Each number is 50 + 10 x the weight over its row's rms, rounded and kept within 0 to 99. Layers, rows and columns count from 0. The size before them is the row's rms in percent of the matrix's.

# layer 10 MLP up, 640x160, rms 0.325, rows 169-190, columns 0-159
095:42 57 53 58 48 49 62 35 52 36 50 57 55 64 58 55 52 58 34 38 26 40 50 55 42 64 62 51 42 50 49 56 52 49 43 49 51 54 36 34 42 57 65 39 54 56 42 48 50 56 69 38 35 53 38 40 59 60 55 36 56 65 38 54 48 49 43 52 41 53 43 38 61 51 49 47 50 57 49 64 52 74 53 51 37 54 44 33 46 59 39 40 52 47 43 45 64 60 34 53 52 36 54 52 63 49 42 73 52 35 60 58 21 58 62 61 57 54 53 42 65 47 43 39 48 36 54 62 55 49 61 40 42 62 42 43 36 48 60 56 58 44 44 62 39 45 69 18 64 64 57 65 33 49 39 40 40 51 47 50
103:46 39 44 72 60 35 40 43 57 60 63 52 33 62 71 54 45 44 47 43 52 45 54 61 63 48 70 39 50 53 46 60 40 42 53 33 52 44 59 55 39 39 50 46 40 62 50 51 58 47 51 36 45 45 73 41 38 47 64 64 34 52 60 52 39 49 57 54 46 35 45 52 50 50 38 33 45 47 40 46 55 41 54 42 35 50 40 56 56 48 44 40 76 50 77 39 56 50 53 45 40 51 49 61 52 18 73 51 50 59 42 61 59 44 36 46 43 43 54 56 41 51 39 50 48 54 53 56 36 59 48 51 39 56 42 61 42 44 51 36 37 58 62 51 39 58 61 69 40 50 55 66 63 35 65 56 59 63 63 60
091:60 72 43 54 63 45 52 38 68 54 54 47 52 33 38 46 62 54 67 65 43 70 61 55 61 47 54 64 65 48 46 50 53 40 43 46 40 53 62 58 61 47 46 46 48 58 54 56 38 50 55 39 46 55 39 57 27 47 61 58 43 40 37 36 59 48 44 44 55 49 52 51 40 61 45 55 51 54 41 43 47 53 57 63 46 50 43 37 52 80 56 51 54 56 53 38 40 42 35 53 47 56 65 53 66 41 59 48 53 43 39 35 29 68 49 58 55 61 51 43 39 61 57 32 50 42 49 52 30 62 43 60 44 50 61 37 48 35 58 59 61 66 53 62 62 71 47 41 32 36 55 52 29 52 40 47 63 56 60 31
099:50 57 49 38 41 45 48 39 41 41 33 34 60 53 61 53 40 58 42 58 45 52 27 37 43 39 50 53 55 58 44 64 47 37 39 49 41 43 46 33 45 50 34 60 64 53 38 68 39 45 40 49 54 49 51 65 60 73 42 31 20 53 41 51 61 65 41 60 54 65 35 48 64 64 51 39 53 46 53 46 46 48 44 47 40 51 55 42 54 37 49 43 52 38 44 33 59 39 52 40 27 60 40 60 48 50 51 58 42 52 44 51 59 45 45 26 61 43 63 44 36 50 57 68 61 32 55 59 44 51 40 50 38 52 53 50 52 61 37 27 61 58 52 65 33 55 50 61 45 62 51 65 54 51 50 52 59 52 60 68
092:65 28 32 57 55 57 45 50 58 59 61 39 59 54 51 62 32 44 50 68 47 36 49 66 45 64 47 51 60 52 59 55 55 26 58 53 44 58 42 38 73 41 43 40 43 43 38 57 56 41 54 53 51 30 59 49 68 44 51 38 56 42 55 50 51 55 39 58 49 55 41 50 52 37 55 42 41 40 76 68 29 61 59 53 79 52 55 39 42 39 69 46 64 64 43 53 55 47 41 46 55 57 57 65 49 52 38 55 42 37 47 59 54 41 48 54 47 53 51 53 46 55 40 36 51 41 41 35 46 40 51 71 58 58 53 51 45 68 55 49 50 49 38 68 41 57 66 48 45 48 44 40 53 58 56 57 44 35 62 70
104:49 61 50 64 45 42 49 60 41 62 51 60 50 65 50 61 34 45 67 62 45 37 58 47 63 56 51 45 56 46 55 45 53 59 55 70 58 49 39 46 36 47 57 39 56 38 57 48 55 40 44 50 67 61 28 43 77 40 57 43 38 36 49 44 51 43 40 48 63 50 39 45 39 45 71 56 45 46 36 46 37 39 59 51 62 60 43 52 61 59 54 58 37 37 38 50 43 33 48 59 45 37 44 62 54 51 73 41 60 35 38 46 64 79 42 43 68 45 50 42 49 55 49 28 71 47 54 43 49 49 51 59 45 47 59 51 60 54 28 64 46 53 65 48 36 36 50 49 50 47 48 62 68 52 37 63 44 49 50 54
095:28 59 67 54 51 56 49 48 37 40 54 38 50 59 60 58 62 53 44 56 59 66 59 47 52 51 37 38 50 65 49 60 57 49 66 59 66 68 46 51 44 51 36 43 54 40 58 61 42 49 53 42 52 36 54 43 51 70 29 50 63 48 53 48 42 54 65 48 63 67 61 45 68 64 55 42 40 29 55 59 63 46 51 34 54 59 39 41 68 51 42 53 70 46 57 58 56 56 58 66 62 46 47 46 51 37 50 46 37 45 31 56 43 45 66 62 60 51 27 46 53 52 50 60 25 49 51 34 57 54 50 51 63 56 68 71 59 43 45 56 46 43 56 49 49 57 33 46 43 43 32 61 37 36 59 54 57 48 52 40
105:49 60 37 50 57 48 45 43 55 39 59 33 45 57 63 35 57 40 70 39 44 67 45 46 53 46 59 54 43 53 55 58 60 55 49 43 44 48 36 65 50 49 52 37 45 42 61 52 48 51 46 61 55 47 42 36 69 43 68 50 58 51 40 49 69 67 67 44 44 49 35 48 58 49 47 32 49 49 37 64 63 50 34 33 37 36 54 50 50 33 39 63 52 69 63 40 33 66 43 39 57 51 55 40 68 46 57 65 36 45 67 48 44 58 41 46 61 40 60 43 40 62 54 54 53 34 60 45 58 48 56 46 48 58 67 47 77 55 29 43 54 51 40 56 62 43 52 49 39 48 63 31 27 49 62 47 49 54 61 51
099:55 61 65 54 57 63 50 45 51 38 38 61 50 55 48 61 24 46 47 52 49 43 27 54 46 52 24 41 51 62 56 39 50 55 49 35 72 39 56 51 42 65 37 45 69 53 60 57 40 32 51 59 47 72 53 65 42 55 57 52 69 47 71 62 36 57 50 48 53 60 59 60 51 81 55 43 54 51 42 53 43 38 41 41 52 38 50 31 48 59 45 53 45 59 58 36 57 44 61 55 39 56 43 49 53 52 49 26 51 54 60 29 55 50 46 53 32 47 48 31 38 53 53 40 36 47 36 58 41 52 43 66 59 40 55 52 47 34 46 43 59 55 42 44 50 35 50 54 47 58 63 48 53 66 60 47 48 48 54 63
097:65 47 62 62 61 50 43 36 53 42 66 49 57 53 53 57 52 69 49 48 57 45 50 56 48 48 64 60 58 70 45 62 60 72 48 46 49 51 43 65 42 40 35 52 33 36 39 60 61 36 50 60 53 58 29 57 54 75 35 69 41 53 49 46 20 45 50 48 48 45 54 54 48 57 51 40 47 54 57 45 42 46 49 28 64 57 50 64 55 40 52 42 42 47 59 57 51 50 47 45 47 65 47 74 48 66 39 39 54 42 64 54 48 42 50 32 64 50 50 54 52 57 59 54 48 39 51 47 39 38 42 74 33 42 63 48 46 61 51 36 54 27 49 40 48 58 59 48 57 58 54 59 65 41 58 37 40 53 63 40
112:65 47 48 49 62 53 49 49 57 36 53 51 63 36 51 41 56 45 64 52 65 39 52 57 61 60 43 69 55 36 62 49 64 39 32 54 46 52 43 38 51 43 32 43 43 57 30 52 54 52 60 54 50 65 42 64 61 51 52 67 20 46 43 64 53 47 57 44 44 49 40 59 57 40 60 43 62 65 45 52 46 50 28 62 46 46 42 63 71 56 63 51 42 44 44 55 48 40 47 40 54 60 58 65 37 54 45 42 41 55 49 28 59 42 51 49 49 44 44 67 45 43 29 52 54 59 31 45 46 40 65 36 29 40 62 39 60 51 62 54 65 50 64 52 58 50 60 35 38 45 29 55 54 48 62 41 40 49 66 52
110:35 49 39 65 56 60 63 40 53 61 37 32 64 55 50 54 57 55 45 62 56 49 47 49 40 30 49 51 41 62 46 66 54 58 47 48 55 65 52 34 49 44 83 53 49 42 70 54 49 63 53 41 54 45 64 55 44 57 59 49 31 54 57 33 49 46 43 48 40 38 55 45 62 43 49 47 34 50 43 57 38 44 37 51 58 45 39 52 46 49 42 51 48 60 60 67 55 41 47 62 48 47 52 46 45 61 61 45 48 34 33 42 49 50 47 81 47 55 56 46 32 66 60 52 71 62 45 71 52 60 46 58 39 47 49 56 37 42 25 39 55 58 64 50 42 23 40 38 50 35 63 51 49 46 44 44 39 49 52 53
090:49 35 63 43 64 58 52 66 52 49 43 36 54 41 42 56 52 51 49 69 73 56 47 52 27 53 60 66 39 50 47 48 59 45 68 67 47 43 44 60 42 45 52 45 50 47 39 44 41 52 47 56 55 53 50 49 63 62 39 63 51 47 61 34 54 58 33 52 49 48 68 39 55 65 47 62 33 49 48 65 41 36 49 66 46 49 66 40 31 60 31 38 54 40 55 50 45 40 60 66 62 50 57 51 36 43 34 41 44 33 25 66 46 56 67 51 47 64 41 43 72 52 53 55 45 67 47 55 59 48 55 52 60 61 61 54 41 44 44 55 58 50 46 51 45 73 43 56 51 54 47 58 60 36 49 76 51 47 38 52
106:58 63 32 48 63 46 56 41 68 48 47 41 74 47 41 62 52 44 55 61 44 63 50 39 48 35 64 47 59 49 44 53 50 35 45 74 55 48 42 41 44 64 61 29 34 64 50 44 58 38 71 59 53 45 53 43 62 55 49 55 66 49 44 69 51 32 54 66 46 57 56 56 54 46 47 48 51 63 40 53 34 62 63 42 64 35 64 52 50 40 53 50 56 39 53 59 44 42 37 42 37 55 46 57 45 55 64 62 48 58 59 33 49 53 44 60 45 47 53 38 34 55 28 49 67 56 65 44 30 37 54 43 43 56 45 51 58 54 47 54 61 39 58 54 53 48 55 61 47 34 66 60 57 51 31 34 34 57 45 37
101:40 45 56 60 52 62 47 41 46 57 36 53 44 55 40 51 48 54 55 50 71 37 26 57 43 62 39 42 31 69 44 45 51 56 64 57 47 43 48 52 50 40 58 56 51 60 50 41 55 60 21 27 63 50 35 61 43 61 62 53 46 63 45 49 51 46 22 35 47 36 44 39 55 60 52 44 46 49 53 31 39 36 40 57 47 75 50 55 44 57 23 53 53 48 53 38 54 45 52 37 50 35 46 58 35 57 45 49 53 40 37 44 41 63 52 68 49 54 55 39 66 56 44 59 42 39 43 48 62 41 57 71 51 52 64 45 46 64 57 49 67 46 62 42 38 49 59 63 43 50 55 50 46 53 44 72 63 48 53 53
096:34 46 49 47 63 58 56 44 57 43 44 58 51 42 41 54 48 57 46 48 47 58 54 44 32 62 41 42 52 59 61 44 53 65 43 43 43 43 30 50 58 57 52 54 44 66 41 39 42 33 37 58 56 49 48 48 47 47 45 47 30 40 38 60 60 41 39 67 53 30 50 52 27 56 50 60 50 46 55 57 34 34 42 64 68 59 46 63 46 53 52 47 55 66 45 53 43 51 52 67 42 40 43 46 41 45 73 64 31 66 43 43 62 39 56 49 45 59 42 47 65 38 72 41 74 61 31 51 70 47 49 59 40 43 56 57 63 40 53 50 72 45 54 50 39 74 47 57 60 60 61 51 53 43 53 41 56 60 62 55
098:56 52 44 75 50 61 49 48 72 40 68 59 53 54 47 68 49 41 51 47 49 56 59 61 53 52 48 49 50 36 63 42 50 26 49 41 45 58 45 39 50 44 33 56 40 53 44 33 52 61 33 52 56 49 57 39 56 52 50 41 36 40 54 34 51 56 28 33 30 45 40 54 57 50 58 46 57 63 50 57 58 56 65 61 54 38 44 43 41 53 34 59 28 41 35 30 54 61 37 50 47 58 58 44 63 66 57 50 50 71 59 45 52 43 56 65 40 57 52 45 42 61 45 43 50 50 51 64 57 34 60 52 37 43 56 60 46 69 56 31 44 60 48 54 48 67 56 47 39 73 38 45 58 46 52 43 28 47 44 59
100:45 41 36 47 29 44 50 58 46 32 37 53 54 46 33 55 39 61 61 50 43 56 54 40 34 42 45 33 47 41 53 54 39 63 74 46 61 53 31 40 36 68 54 46 34 56 30 53 78 45 56 54 46 43 46 61 59 58 38 58 39 45 40 34 51 62 53 56 39 50 41 38 56 50 54 50 62 54 60 38 67 43 41 58 58 46 57 54 54 31 44 41 35 39 46 57 45 56 40 37 59 52 67 51 51 53 52 33 29 59 42 50 55 35 46 56 28 45 54 53 47 53 59 66 71 43 49 51 52 52 40 39 32 50 55 40 61 48 40 52 50 37 53 50 58 56 68 62 59 37 49 48 45 60 55 55 42 60 50 34
106:61 76 50 61 37 45 48 53 48 46 42 45 57 62 44 38 51 47 49 59 57 57 44 53 50 40 34 33 74 52 39 65 56 46 36 45 57 54 67 38 42 45 57 77 51 43 53 52 57 49 46 43 40 72 53 61 51 44 60 53 59 67 58 55 51 47 42 46 40 52 38 49 29 42 64 45 41 56 45 54 38 44 67 47 57 33 43 52 45 46 47 63 50 62 42 54 39 36 52 41 43 67 46 55 53 69 64 47 46 54 25 49 22 53 42 56 41 60 45 48 41 66 41 52 63 27 39 45 50 47 41 46 51 24 70 49 51 47 48 49 57 54 56 50 45 58 65 51 45 50 51 61 51 45 34 57 54 68 53 54
097:37 58 39 39 50 44 40 47 43 41 39 58 42 51 32 56 46 62 63 47 49 52 48 47 43 55 43 44 33 63 49 45 49 69 64 58 43 29 47 48 42 56 59 31 31 47 47 48 42 46 64 41 43 27 44 74 50 47 53 48 53 53 44 47 30 59 55 46 48 45 45 34 69 60 49 60 53 51 52 52 38 65 43 49 50 60 47 55 41 50 50 32 47 50 38 38 47 29 46 56 65 51 54 55 49 65 53 50 53 27 35 80 25 44 56 61 61 40 59 51 41 61 56 33 47 29 56 52 50 55 47 56 50 41 53 39 31 56 44 51 51 57 65 43 44 55 55 51 23 51 49 43 34 40 36 53 49 50 56 47
114:57 47 37 38 63 50 52 65 37 63 59 41 40 59 52 41 42 46 48 45 46 58 44 50 21 57 55 46 59 60 50 32 37 51 51 41 54 46 56 41 57 68 48 68 52 52 47 46 52 49 35 50 59 54 44 45 65 57 57 49 54 40 50 57 38 69 48 69 55 37 54 49 66 48 44 52 47 52 19 57 54 39 47 54 56 63 33 64 42 67 37 41 48 59 51 42 42 32 51 49 46 52 64 54 53 58 66 58 23 47 48 38 51 57 56 38 59 45 53 68 49 53 26 44 49 35 69 66 65 48 45 50 51 61 40 40 47 33 54 42 62 54 43 63 54 48 59 35 61 33 55 46 52 40 60 59 44 38 49 63
102:43 65 66 45 42 66 43 50 48 38 46 62 39 38 50 55 31 51 62 50 40 45 51 61 54 56 58 39 58 52 61 57 35 70 53 49 52 40 51 38 47 72 66 56 46 36 54 54 50 35 52 68 54 37 45 55 47 71 53 50 53 59 49 47 52 38 45 49 50 31 62 57 64 68 41 57 46 50 35 71 62 46 67 47 77 37 66 48 48 42 37 50 53 65 60 46 57 40 46 52 52 54 43 57 47 53 58 42 44 55 35 48 41 51 41 58 41 55 53 62 49 55 50 64 46 39 37 63 46 61 35 44 71 29 52 58 60 43 55 57 45 60 60 37 55 52 57 38 46 64 65 59 37 41 50 57 64 49 76 51
# layer 10 MLP down (transposed), 640x160, rms 0.138, rows 169-190, columns 0-159
096:40 37 63 36 51 58 53 60 43 43 51 41 33 50 41 50 53 41 52 44 50 38 58 65 36 40 38 43 55 43 26 57 64 54 43 43 46 49 62 47 42 36 59 60 54 55 44 32 66 51 59 42 61 54 61 60 40 39 26 49 48 31 48 77 41 54 43 33 54 48 41 38 63 52 68 33 61 61 49 38 54 72 53 38 43 64 61 59 63 41 44 62 55 41 61 34 54 34 41 49 53 65 41 48 36 41 46 64 53 74 41 46 50 40 50 55 51 58 49 47 41 40 57 52 52 49 39 41 63 61 66 44 40 52 56 55 51 45 54 63 46 35 53 44 71 49 45 48 64 45 34 41 51 47 64 48 54 42 52 52
091:54 52 56 42 47 45 48 36 60 49 51 46 52 37 46 55 51 62 61 34 47 41 38 52 41 42 67 57 47 51 48 48 54 40 46 45 60 51 61 56 55 58 47 53 76 49 23 69 47 37 70 45 47 40 53 53 54 49 55 41 41 60 49 46 42 47 52 57 46 30 50 59 62 71 54 45 58 59 44 58 40 61 44 43 42 70 67 40 23 34 37 50 45 40 60 60 78 39 64 38 37 54 43 42 41 54 65 43 47 55 62 71 51 41 43 33 56 58 40 51 47 43 33 54 56 65 50 54 44 44 52 60 41 43 41 54 51 56 47 56 64 44 38 72 38 58 48 44 23 63 49 47 58 53 53 51 46 55 52 39
092:56 32 36 52 60 60 51 49 66 48 43 40 35 47 47 27 47 39 46 50 43 72 50 54 56 46 60 53 49 83 54 45 56 39 45 37 41 44 63 32 31 48 45 42 45 56 56 38 52 49 49 60 53 44 53 36 57 51 43 53 44 50 40 52 19 50 52 54 51 42 51 62 41 54 43 52 53 46 65 53 37 71 60 43 57 56 43 62 43 54 59 37 48 25 55 55 62 42 46 56 54 30 67 52 60 44 48 26 64 51 45 32 56 64 46 50 65 45 60 64 55 61 41 37 46 35 46 61 36 45 66 48 62 40 45 52 59 52 50 48 54 58 51 43 45 63 34 54 33 45 31 44 46 56 57 48 53 49 54 46
094:62 56 63 61 39 43 67 57 60 48 55 64 49 54 49 39 47 56 28 72 61 58 54 38 55 63 51 63 48 47 36 71 70 44 38 52 56 55 51 51 54 49 77 57 65 62 36 65 43 49 39 57 51 46 45 41 63 48 57 45 28 66 43 52 49 45 51 40 38 55 45 56 55 57 34 48 44 35 43 65 56 48 41 51 50 49 73 42 45 43 51 63 53 28 42 51 52 59 48 51 51 61 57 60 51 60 60 43 62 36 40 61 43 49 55 33 55 48 72 43 42 70 43 58 41 59 71 52 48 41 52 64 53 47 51 41 50 50 59 55 53 32 57 74 70 45 45 57 50 43 56 51 55 40 49 52 48 34 53 39
096:62 55 69 39 44 52 47 82 54 64 56 77 33 58 41 45 40 70 54 47 43 56 52 51 59 40 57 80 61 42 45 46 41 57 67 52 52 64 54 60 38 58 58 58 56 44 41 36 49 51 51 45 38 32 51 39 42 70 43 58 53 34 44 50 63 49 56 47 43 58 30 58 47 44 40 36 43 46 59 47 53 48 57 56 45 72 49 48 54 54 57 43 52 47 47 60 29 32 65 50 36 59 47 34 51 57 50 54 54 47 48 54 43 45 50 47 38 65 54 48 54 34 58 44 44 39 45 48 49 57 49 55 47 63 45 41 62 62 53 68 38 39 35 46 58 43 57 62 58 45 36 28 58 44 55 50 58 49 35 39
091:52 63 55 58 54 45 63 47 55 54 32 48 61 43 43 66 48 44 50 58 45 49 48 70 64 48 57 46 48 31 50 39 46 41 63 38 53 43 60 47 48 30 54 46 44 50 41 48 50 73 61 54 61 56 65 43 62 36 52 36 39 45 47 32 59 46 45 34 40 58 31 36 43 54 68 45 43 48 64 39 33 39 68 60 49 50 54 65 58 47 45 58 58 43 17 55 48 55 38 46 45 49 62 44 35 59 55 58 49 63 53 48 54 60 52 35 33 40 46 39 51 57 62 67 49 50 45 52 48 44 54 45 52 61 43 82 58 45 41 59 46 49 42 50 72 34 34 51 46 44 49 57 47 52 60 54 41 39 43 66
093:59 44 61 53 34 54 65 53 57 60 45 54 44 51 40 62 60 53 55 50 52 49 57 55 62 48 46 42 53 54 54 36 60 36 47 51 48 62 35 25 59 36 38 51 43 47 45 50 52 40 49 80 44 76 61 53 41 36 52 50 54 64 39 38 53 44 36 52 56 50 55 45 45 49 48 42 41 43 59 71 41 55 44 52 49 70 54 46 57 48 56 46 41 28 58 50 42 42 39 63 52 24 37 46 59 56 72 57 59 34 43 60 44 44 52 48 67 58 46 21 52 48 44 65 66 39 63 45 32 37 44 50 44 53 63 55 36 55 52 40 44 70 40 50 56 38 35 50 63 46 57 52 46 48 57 49 38 56 68 50
120:51 67 67 47 53 46 39 54 67 58 48 37 53 49 63 55 53 47 52 35 45 53 57 32 57 50 53 42 59 57 66 43 62 30 34 56 48 42 53 54 42 49 55 37 43 48 54 50 19 65 36 64 48 55 60 67 55 63 73 57 44 51 48 59 65 51 28 29 49 51 51 37 44 47 59 71 38 60 53 41 50 50 57 56 29 39 42 40 52 50 58 61 52 41 49 43 52 37 42 49 48 66 45 46 58 29 42 65 44 42 47 36 41 68 60 50 51 51 47 48 58 50 51 35 59 66 64 48 44 52 39 56 65 36 48 43 54 51 48 46 53 45 75 47 65 44 61 54 56 44 34 70 38 45 47 39 50 42 48 50
098:53 47 54 46 53 46 51 33 41 40 45 62 55 45 43 41 48 39 54 68 51 47 59 39 53 33 46 52 43 39 47 52 54 52 64 60 54 54 63 42 29 61 64 54 30 47 41 55 54 45 58 25 41 43 71 49 39 43 49 45 43 47 53 63 27 58 50 45 69 39 52 55 53 58 38 50 63 50 57 40 56 37 60 45 56 48 61 54 36 41 42 63 40 50 64 55 32 52 53 35 56 74 59 58 50 57 47 53 57 45 42 65 51 50 57 71 53 59 32 57 49 62 60 44 41 46 27 69 63 69 55 41 53 26 53 56 57 57 67 51 42 47 58 49 39 56 56 63 51 55 39 49 53 39 30 46 30 56 52 65
094:45 43 54 37 61 45 65 75 44 58 53 60 51 46 66 49 57 53 47 61 39 25 54 52 42 37 47 47 34 28 61 35 58 43 58 48 56 44 46 62 42 50 58 32 62 38 56 46 54 58 46 39 45 54 62 41 56 42 49 45 71 45 40 53 38 55 61 53 53 57 60 62 55 27 42 41 47 55 45 50 48 38 68 50 68 53 55 40 44 40 46 50 42 39 51 38 60 48 60 59 52 45 63 56 44 58 42 42 50 49 31 64 59 53 56 48 55 42 42 61 49 55 32 46 30 48 55 63 55 29 54 38 37 32 60 57 61 40 49 51 47 40 45 60 32 49 73 54 51 60 36 60 58 72 48 37 51 37 37 46
095:32 34 39 67 43 39 50 44 67 50 40 44 57 16 56 61 48 70 57 43 35 49 67 53 36 42 44 59 50 39 41 43 50 34 51 67 49 47 61 32 50 67 46 48 46 46 46 50 51 55 54 59 47 53 52 51 78 77 44 48 55 41 52 56 54 42 44 57 50 40 65 67 70 49 54 60 59 41 44 59 50 56 44 60 35 23 50 52 54 45 59 41 39 48 46 51 61 40 62 27 43 47 48 41 62 52 51 44 41 57 61 60 70 42 50 49 44 57 55 62 58 54 60 43 46 73 56 51 46 66 54 44 44 38 58 60 48 49 51 54 52 37 33 52 53 46 48 51 64 54 34 46 49 48 55 49 48 54 36 47
107:50 68 42 46 52 42 44 61 44 42 43 43 45 62 56 45 45 46 76 55 58 64 65 59 44 53 53 55 58 48 50 58 47 50 67 65 57 40 51 55 41 56 41 50 43 48 54 35 59 42 50 41 42 47 46 67 46 51 74 49 44 33 47 62 51 52 57 59 35 49 44 37 53 51 51 71 67 35 63 34 32 48 59 53 74 52 68 50 62 40 60 52 66 55 62 50 50 52 49 49 54 53 58 45 59 61 66 53 32 52 49 50 47 64 50 60 59 40 41 42 48 40 49 38 54 49 62 65 48 52 49 52 39 44 52 62 62 52 58 73 50 48 56 64 57 47 66 37 61 20 34 45 60 37 58 39 48 47 35 28
102:38 37 67 42 55 58 34 67 63 34 27 51 49 57 40 51 56 66 46 50 41 45 56 43 36 49 61 54 45 58 55 38 45 50 52 48 64 70 32 61 44 42 54 73 49 53 55 41 58 48 50 58 71 81 58 53 58 57 51 61 58 44 71 48 45 40 42 68 48 39 32 37 55 52 50 43 44 49 64 57 40 43 56 34 55 43 63 27 46 53 49 53 57 40 53 73 43 44 33 50 64 43 58 43 54 62 42 37 59 39 36 50 52 50 54 55 60 38 48 58 52 63 56 50 42 50 37 53 41 36 39 64 47 39 38 59 65 33 39 42 53 49 56 55 59 49 39 55 53 52 31 48 41 51 50 45 50 43 50 48
100:61 71 36 60 47 44 60 59 57 67 56 44 51 56 51 52 64 57 51 47 34 49 35 48 49 52 66 44 56 45 26 56 54 48 37 60 41 39 43 59 37 43 50 43 50 69 57 53 61 68 40 52 53 71 34 40 58 52 36 55 53 64 31 55 57 33 49 61 53 57 32 68 58 45 55 54 32 42 67 53 56 47 47 58 50 43 27 53 48 44 53 60 44 59 47 60 38 32 56 56 54 42 39 32 45 58 62 49 57 41 40 72 52 43 62 54 50 49 58 53 37 35 41 46 58 56 46 47 47 64 53 53 36 49 44 48 52 71 57 61 45 56 42 40 52 54 27 55 44 47 59 48 30 48 59 72 56 58 62 60
088:67 50 44 52 59 60 44 66 54 50 52 64 49 33 47 57 37 43 46 48 49 36 64 54 44 57 43 59 49 69 49 55 61 63 41 49 63 52 52 49 40 58 50 59 45 41 48 54 41 52 49 35 46 58 47 44 41 60 64 63 58 49 35 52 32 58 50 50 46 41 25 62 29 38 50 46 30 55 48 41 75 44 30 58 34 65 60 39 52 50 58 62 50 51 66 53 45 39 57 53 31 61 64 56 51 45 26 34 50 64 37 27 54 57 41 56 43 48 25 48 44 45 63 52 45 44 48 49 57 83 52 47 55 64 39 57 47 43 54 57 46 53 48 47 46 72 53 51 61 48 57 45 59 49 54 56 42 61 49 56
103:40 61 24 54 41 46 53 42 56 66 43 54 41 59 50 63 51 52 52 38 37 47 50 43 39 65 60 70 49 39 62 40 59 54 61 56 48 47 40 45 60 43 43 53 48 69 36 41 48 50 53 50 53 69 41 50 50 38 51 55 56 47 36 51 56 59 60 56 42 45 65 46 42 61 56 59 62 37 48 37 38 45 68 22 72 33 55 39 55 56 53 49 48 58 39 35 57 56 53 48 49 38 54 34 57 47 66 60 41 55 50 63 58 25 48 67 57 39 52 47 59 23 59 42 49 39 55 28 61 45 42 49 52 52 49 49 53 44 44 45 61 63 38 46 50 39 49 34 27 51 52 64 45 51 39 71 60 51 51 49
097:52 45 27 43 36 46 46 60 54 47 60 47 52 51 56 31 41 69 42 52 58 39 52 53 49 43 62 62 63 59 57 50 34 46 45 40 61 68 29 60 54 60 51 40 39 35 48 64 42 53 43 49 43 64 61 51 67 70 43 48 48 57 51 35 55 53 65 62 56 54 46 32 40 57 52 36 24 46 47 42 43 46 46 56 59 30 62 64 49 49 41 55 40 41 46 38 35 54 63 45 54 44 49 28 59 42 43 58 47 49 61 38 47 36 56 56 40 55 39 49 50 51 54 46 39 72 52 39 54 42 57 61 44 54 57 62 60 49 68 35 41 38 57 51 58 41 71 56 47 39 62 29 52 47 49 67 36 54 56 48
092:53 48 61 73 39 45 64 50 51 31 54 51 73 68 33 46 49 55 41 51 63 43 50 55 68 36 59 40 62 50 52 57 40 36 52 52 45 48 60 26 39 56 54 51 69 50 30 45 46 46 55 66 50 40 28 59 64 56 51 55 46 45 53 54 52 68 57 49 50 62 52 46 56 44 53 51 46 51 68 41 53 53 45 52 52 43 70 26 44 49 63 47 46 37 51 47 43 47 44 50 47 53 56 49 58 32 37 61 41 58 56 41 52 69 40 61 32 63 34 45 54 63 42 43 68 39 55 56 48 33 52 52 43 44 49 45 45 61 59 49 34 59 54 52 25 48 43 47 43 42 36 52 58 42 30 51 57 67 39 66
102:45 49 57 47 59 41 43 39 44 49 47 61 48 50 64 34 50 53 40 47 63 67 51 76 45 50 54 57 56 60 62 59 37 43 78 44 30 42 36 44 36 55 55 46 67 50 44 45 46 50 46 52 37 64 66 53 42 49 56 36 46 47 50 64 36 40 65 50 46 48 55 86 49 57 69 53 42 53 46 57 45 41 55 55 45 59 44 53 39 51 54 46 43 54 59 37 36 61 38 30 23 54 30 44 64 60 52 56 56 66 42 57 70 47 53 48 49 59 61 52 47 69 44 50 39 58 52 51 71 64 41 61 44 34 45 40 35 51 51 46 52 56 43 69 50 55 55 43 46 42 56 47 48 47 56 55 44 63 50 39
095:47 56 53 40 48 52 59 24 50 46 56 56 47 30 59 58 53 43 57 45 59 38 19 70 51 56 53 46 52 54 67 34 52 50 47 50 42 47 53 42 49 37 64 36 57 47 44 50 38 36 41 32 39 51 57 57 37 34 70 50 51 42 43 50 47 72 73 48 51 50 47 64 50 51 59 48 69 53 52 53 52 50 47 41 28 59 42 48 34 59 53 47 51 36 47 41 64 62 66 69 48 42 41 66 54 39 42 53 60 55 50 61 38 59 60 34 53 48 73 71 49 58 48 33 56 66 47 49 53 51 46 60 51 53 48 60 36 44 66 62 53 49 44 56 37 51 51 58 48 59 57 48 59 55 56 68 51 68 45 64
133:36 57 41 20 54 66 24 56 50 55 52 41 54 52 50 45 42 49 42 58 59 60 42 52 30 34 38 44 50 48 46 37 53 50 56 34 40 48 67 71 53 46 55 62 51 63 47 55 46 62 55 48 78 36 65 57 29 54 47 33 56 37 43 53 49 63 59 55 33 47 49 45 52 41 37 55 44 51 41 59 53 58 42 39 61 54 58 49 57 38 49 21 52 46 44 45 47 44 52 49 66 62 49 61 44 69 60 56 33 46 47 47 45 59 53 51 36 49 54 49 59 50 31 51 42 52 53 43 56 57 39 45 49 46 61 59 61 54 50 49 41 44 40 60 71 41 57 29 59 43 60 71 44 45 44 55 61 59 34 60
091:55 59 57 47 48 43 44 37 39 70 55 49 60 61 51 58 47 56 38 42 35 55 44 37 49 43 58 33 62 30 52 44 58 49 40 53 65 58 40 61 67 66 39 47 42 43 57 45 37 53 59 45 67 47 38 61 53 49 53 71 60 53 59 59 41 46 54 41 39 40 39 56 69 38 33 67 45 59 39 59 59 64 55 25 49 55 62 60 50 49 34 48 38 52 43 53 57 49 58 65 61 44 56 39 57 38 41 45 49 38 48 53 53 42 50 57 65 49 45 60 34 43 51 43 43 61 47 40 50 69 61 52 52 67 49 37 56 47 52 55 51 30 57 35 36 46 44 60 36 49 49 59 59 59 48 57 38 63 82 38